{
  "norm": "layernorm",
  "attn_scale": 0.177,
  "tie_embeddings": true,
  "parallel_block": false,
  "beta1": 0.95,
  "schedule": "cos",
  "batch_tokens": 32768,
  "seq_len": 128
}
Each number is 128 + 32 x the weight over its row's rms, rounded and kept within 0 to 255. Layers, rows and columns count from 0. The size above them is the row's rms in percent of the matrix's.

# layer 2 attention output, 96x96, rms 0.222, rows 0-32, columns 0-95
size [ 92 106 106  87 104 109  97  97 108 119 109 105 100  95 112  81 111 104 103  99 116  88 107 103 126 101  98 108  93  97  99  97 108]
[[124 128  92 111 160  91 124  88 137  95 165 147 116 139 160 198 115 118 146 170  73 153  69 148  84 189 147 192 137 139 150 140 137 142 129 104 107 126 135 130 172 127 178 145  90  87 138 124 138 107  65 149  96 150 117  82  68 110 150 161 102 140 176  81  59  77 131 115 151  69 108 149 126 197  96 108 154 111 120 109  94  85 133 124  81 106 160 124 139 110 161 147 135 185 121  86]
 [ 86 120 171 153 137 153 145 149 137 189 103 136 184  43 156  88 148 148 113 131 117 121 152  99 149 148 147 142 155 138 165  88 131 181 121 102 128 166  93 132 142 107 154 108 139  86 144  80 164 141  89  95 175 144 178 154  65 147 135 111  70 137 112 129  77 142 159 128 125 131 111 167 195 103 194  91  96 160 158  85 123 130  94 145  77 111 102 124 137 197 153 109 152 121 147  64]
 [107  43 133  99 127 106 139 154 162 138  87 130 116 158 100 119 128  88 134 123 104 155 121 136  99 142  80 153 160 120 106  89 125 104 120 136 114 165 145 147 137  68 138  83  69 136 125 101 147 129 104 137 186 147 119 125 124 167 146  54 123  90 119 171 107  87 170 168 124 105 118 220 186 140 117 111 177  93  77 129 217 147 135 157 124 156 124 107 128 154 125 122 146 108  48 168]
 [152 136 104 152 171 142  95 190 147 105 154 136  92 131 124 163 125 148 134 120 131  72  91 146 134  46 131 211  67 111 146  74 136 174 140 119  99 159 102 107 147 147 123 167 129 120 121 127 128 157  97 138 107 131 125 141  59 132 116 160 125 123  80 164  26 132  98 118 171 159 119 157 152 156 113 171 197 148 130 144 147  95  96 136 128 118 153 196 165 107 132 163 107 167  99 165]
 [155 196 123 126 106 133  89 123 121  85  92 140  93 102 139 136  77  91 134 128 140  92 143 145  52 205 205 145 142 168 126 158 105 125 102 101 155 154 111 146 144 110 108 129 179 124 168  80 120 147 139 130 108  68 115 130  94  84  95 120  72 134 111 136 106 118 124 131 127 143  82 101 114 107 134 181  88 123  96 214 119 115 121 154 174  67 110 164 120 123 150 134  93 121 129  44]
 [131  96 123 100 113  82 121 132 139 161 126  99 168 184 163  96 166 128  91 169 124 128  81 122 173 134 105 119 176 113 119 156 181  51 121 103  98 168 101 114 124 122 184 143 138 156 118 135 133 136 106 140 138  99 108 158 117 126 106 106 137  93 143 112 159  70 237 121  79  61 163 165  94 133 129  58 123 190 116 148 142 138  91 147 168 155 112 141  85 136 120 149 117 192 157 149]
 [128 118  99 127 115 196 107  59 114 144 169 127 168 150 117 106 136  87 134 118  94 136 118 132 156 119 100  74 124 119 128  24 146 139  96  89 131 111 186 152 130 151 168 161 156 105 112 149 156 143 169 189 134 103 128  92 120 130 144 167 165 113  80  87 140 143 123 111 174 163 125 199 138 153 148 137 122 163 184  68 127 140 139 147 106 121  91 176 134 169 154 128 202 129  63 105]
 [142 135 138 166 105 137 135 114 153 114 168 142 171  98  67 158 113  84 146 124  61 150 165 131 122 164 147  94 195 107 174  67 100 107 164 147  86 112 136  94 162 111 105  99  98 141  80 117 140 119  87 175 102 133 152 186 115 160 121 147  90 141 117 207 154  90 144 117 149 124  68  74 164 145 161 130 123 179 124 163 203 106 150 140 205 134  92 122  99 138 136 117 131 113 120 158]
 [112 142 133 123 187 161 142 226  85 104 103 127 179 139 156  78  98 104 132 142  99 133  58 136  90 102 115  87 124 169 147 102 163 113 104 115 142  95 123 127 105 135  63  98 153 100 134 149 113  95  95 118 155 199 152 162 149 112 119 155 145 165 116  89 150 110 149 165 123 100 104 168 145 113 151 124 130  96 137 130  76 136 164 114 147  87 166  91 171  85 199 158 195  85 164 137]
 [167 161 105  80 130  78 178 158 128 159  89 116 152 143 102 152 143 151  99 130 134 111 114 211  69 120  93  64 112 141 144  98 110 165 110 125  89 100 117 101 110 110 106 100 173 112 123  64 163 121 145 160  89  83 161  85  99 109 115  97  99  96 129  74 139 102 134  84 122 179 169 116 109  94 109 144 181  62 107 153 140 151 168 144 144 141 116  94 155  96 146 191 173 153 176 118]
 [123 145 141 121 119 126 144 175 121 121  63 153 157  99 145 158 129 147 111 137 120 178 126 158 135  72 143 125 193 125 128  78 108 169 126 142 158 154  93 122  91 149 102  77  87 141 158 164 111  95 111 170 113 179 145  92 117 122 113 121 156 130 149 108  78 255 124  88 144  93 120  61 190 130 105 159 142 145 132 120 151 125 138 156 165 125 160 135 136 129 125  58 116 105 140 124]
 [145 144  94 139 103  81 118 192 138 140 171 147 114  47 114 178 169 134 107 155  97  96  93 140 166  67 111 124 135 114 101 124 128 179 171 121  60 128 173 103 115 105 127 130 145 161 112 124 138 145 117 132 178 139 140 111 135 170 161 109 157 184 140 176 123  90 115  72 133 108  83 167 130 120 132 102 150 121 130 140 104 123 145 140  69 148 106 125 200  43  79 186 148 152  94 167]
 [108 136 172 192 152  97 153 113 133 117 107 122  81 143 125 131 155  76  48 131 132 112  90 173 104 140  95 109  86 136 186 124 160 176 178 116 176 159 123  84 162 145 110 155 144 120 120 136 148  93 111 102 109 134  96 127  95  83  91 118 115  91 171 122 166  62  57  98 196 161  99 101 107 108 156 164  95 105 114 108 116 133  75  77 142 115 136  73 165 116  98 182 155 141 134 115]
 [ 68 147 157 139 127 213 135 129 155 166 126 142 128 108 205 101  83 134 181  75 145 163 154 147  65  89 131 121 124 148 115  99 147 128 137 101 124  96 101 172 149  92  92 115 148 151 154 133 128 152 165 145 122 147 111 112 131  95 127 167  96  77 111 138 187  72 113  78 129  79 159 172 120 123 200 141 144 112 124 105 120 137 114 147 103  65 120 115  66 170 165 178 131  67 120 122]
 [ 98 127 103 143 196 135 154  86  93 182 132  75 124  92 137 157 161 205 116 139 163 198 102 126 161 123  86 115 130 148 119 106 122 161 127 116  98  79 139 168 126 134 126 114  96 110 136 104 136 114 122 121 101 106 137 167 142 185 154 134  98 119 141 110 203  79  85  74  51  97 121 149 103 154 146 114 126 111 189  86 162 126 128 138 138 151 121  74  87 192 142 155  78 147  94 167]
 [161 174 146  93 180 116 142 111 120 119  82 140 188 123 125 127 110 181 156 124 154  89  78 114 155 125 138 148 133 129  66  81 126 146 156 140 132 131  80 151 144  76 117 104  89 163 191 133 192  93 191 134 130 202 113 134  95 140  77 130 123 156 146 144 107  81  69 160  83  89  93 129 169 185 120 144 130 187  85 134 157 154 141  76 184 139 113 131 121 101 102 138 142 129 157 118]
 [157 104 165 126 135  99 117 137 167 132 107 167 138 129 189 181 112 102 155 103 150  81 105  99 133 122 172  95 120 105 113 161 131 111 182 111 164  81 115  86  73 178 110 142  74 127 161 160 113 157 145 111 144  65 159 160 157  87 129 158 159 141 190 153 134  82 142 180 106 121 195  78 148 107  97 133 160 134 162 212 109 139  62  96 148 120 101 120 112 124 184 111  95 120 110 140]
 [ 85 140  44 124  79  94 105 113 179 160 163 145 111 149 130 138  79 132 163 174 129 116  94 140  60 101 129 160 119  86 121 132 172  96 149 112 134 121 166 123  97 119 176 129 151 107 116 129  89 128 201 111  63 173 133 153 110 114 190 124 145 170 132 151 129 176 131  97  89 165 191 151 175 137 113 106 159 102 165 130  93 135  86 104  84 154  86 174 126 117 155 167 140 131  82  98]
 [ 63 146 106  90 162 182  99 114 135 166 125 142 101 101  85 136  95 130 123 141 112 183 142 160  92 155 132 145 246 138 139 116 124  68 125 143 133 144 146 138  91 146  65  82  78 158  74 130  97 102 150 126 100 166 153  53  97 109 148 142  92 136 115 164 116 133 145 130 111  51 101 156 138 160 128 111 119 147  89  77 121 138 142 133 139 147 114  75 126  71 132 145 139 119 117  69]
 [162 160 140 199 102 140 121 133 226  90 103  91 141  95 170 150 176 128 124 149 197 137 110  79 104 158  89 108 110 146 104  93 123 172  72 117 150  79 113 120 136 173 127 119 108  87 134 114 144 110 123 132 168 150 101 134  77 171 110 128 110 146 187  86 152 158 191 119 183 164 132 135  98 134 119 124 100 163 119 113 197 166 149 128 127  76 100 141 103 134 100 136 117 169  72 109]
 [119  84 150 119  73 187  94 135 105 181 137 171 168 105 197 191 135 135 162 144 169 130 148 130 146 129 131 176 163 105 167 166 183 180 166 114  99 154 164 100 148 130  99 160 131 108 149 155 145 112  54 126 119 129 108 164 131 107 113 122 123 126  93 156 157 132 121  99 117 122 175 112 196 199 108 136  20 101 106 116  98 152 112  95 118 137 127 170 151 101 116 128 129 139  90 122]
 [151 223 158 123 156 153  97 136 106 150 142 102 143 149 110 111 137  81 129 101 118 113 177  73 132  87 120 149 154 161 111 131 149 140 189 111 133 169 115  44 136 119  90 111 115 119  85 131  91 170 175  71 144 126 148  54 170 136 107  92 106 193 107 101 129 163 100 123  98 106 116 113  80  72 154 164 121 123  95 102 117 119 107 164 120 200  88  87 132 136 113  93 108  89 128 103]
 [ 84 114 163 123 128 167 115 149 130 158 144 158 113  91 165 125 208 202 143 132 218 153 131  86 161 108 135 111 168 139 123 130 192 148 108 190 114 142 168 116 115 139 127 112 164 105 117 149  85 140 110  90 143 104 132 163 122 132 106 118 137 151  90 176 153 177 164 109  96  91 141  99  88 125 178 124 152 182 185 107 108 124  67  83 170 165 147 130  98 125 121 170 133 150  61 118]
 [ 69 195 184 152 121 100  72 171  82 144  73 119 123 189 193 130 100 119 107 136 191 118 110 141 174 129  91 132  73 168 139 138 140 126 130 130 147  68 130 119 122 146 151 173 150 108 175 130 131 128 119 128  93  98 104 115 162 121  96 126 121 112 114  95 115  79 141 118 165  85 139  84  89 103  91 104 152 159 146 113 121 123 148 107 154 167 143  43 179 116 171 177 182 147 148 104]
 [130 139 102 117 118 113 152 141 125 156 172 141 103 116 160 160 102 135 127  79 104  95 102 153 150  91 163  71 137  94  97 186 134 190 121 103 124 140 124 127 143 179 107 106 105 169 147 138 120 106 174 122 131 116 186 159 124 145 149 141 107 112 110 105 107 161 125 169 206 122 161 138 164 111 206  67 115 125 108 190 132 146  73 146 169 143  65 153 206 111 128 119  68 106  63 109]
 [118 151 147  99 110 149  91 103 164  75  94 148 159  90 176  94 149 149 163 151  98 153 130 180 143 153 123 153 128 209 151 148  69 142 138 106 188  93 107  99 100 146 122 108 137  77 114 102  98 113 103 126 117 112 151 106 128  78 185  77 140  94 111 140 107 146 139 137 106  87 122  96 126 147 124 151 145 150 195 131  77 120 112 116 148 127 215  70 118 165 133  55  82 155 180 104]
 [120 175 176 147 105 161 143 121 113 163  99 146 153  50 113 139 110 116 123  98  97 117 143 154 158 139  72 142 127 143 122 113 144 114 117 123 122 136  79  98 136 146 113 150 163 140 131 180 122 142 121 104 104 149 128 149 133 113 129  80 112 109 161  60 162 146 148 100 191  99 179 129 157  42 143 145 129 129 110 140 136 173  67 108 144 120 155 124 137  25 115  45  73 125 193 166]
 [119 100  91 166 103 134 143 116 138 184  96 119 211  84 142 146  69 102 135 153 148 104 181 102 119  93 112  79 133  94 161 115 149 114 129  81  90 175  92 231 146 138 114 153 114 127 141 124 108 144 158 121 112 135 138 174 128 125 135  93 141 116 148 110 118  93 167 194  91 101 163 208 133 147  98  99 125 117 153 208 167 152 130 171 126 140 134 182 154 107 135 106 120 153 121 175]
 [127 110  87  95 113 121 113 139  84 153 110 109 132  67  31 155 147 118 169 150 105  88  62 132 156 123 120 123  90 159 116 159  58 132 111 106 112 139 129 109 110  81 139 117 140 118  89 127 106 103 107 100 156 133 122 150 142 137 120 154 160 162 101  86 138 116 137 170  59 132  67 139  81 142  97 134 228 153 115 111 151 148  94  80 147 170  66 131 188  73 129 142 123 106 117 152]
 [128 146 144  55 131 116 153 142 108  75 130 115 128 192 100  73 132 113 132 141  89 103 146 131 181  99  96  86 126 170 197  80 137 140 152 152 160 187 106 174 164 159 133 103  84 163 139 144 125 129  54 132 168  98 167 154 142 118  85 147 126 121 131  99  69  83 130 127 124  97 117  86 147 133 172  89 104 123 147 121 116 100 173 173 105 129 120 160 117  78 151  92  56  66 124 147]
 [165  92 138 131 101 160 156 146 162  67 151  47 165 181  90 148 146 116 124 134 128 105 117  99 165  68 113 135  95 141 143  76 155 138 116 131 118  97 129 136  82 166 158  88  76  90 158 108 146 122 177 113 143 172 133 103 166 113 115 117 120 153  72 167  67 112 104 111  58 111  97 141 114 223  62  80 137 120 147 124 128 135 138  97 154 149 100 135 131 188 107  97 105 127 110 140]
 [152 122 202 135 109  88 180 139 125 199  83 124 133 129 149 182  95 146 110 158 135  87 106 127 151  85 158 151  88 118 102 123 127 190  76 122 132 128 120 169 111 150 160 157 149 133 202 131 132 123 151 126 102 153  92 105 149 125 117 112  97  59  96 189 137  99 112 145 138  58  89 172 157  74  92 113 104  95  56  99 142  78 121 149 109  97 103  72 100 102 132 146 118 139 131 155]
 [147  60 160  72 127 156 163 146  82  82 154  91 113  89  88 109 148 101 128  24 111 160 147 126 122 158 122 143 116 100 156 117 157 108 157 137 202 155 160 174 140 175 129 141 118 110  91  95 109 177 124 101 158 136 152 173  91 118 119 114 169 157 132 126 145 188 130 114 129 186 105 186  84  95 163  80 127 126 102 138  53  93 114 134 112 137 131 137 121 148  90 122  89  84 148 134]]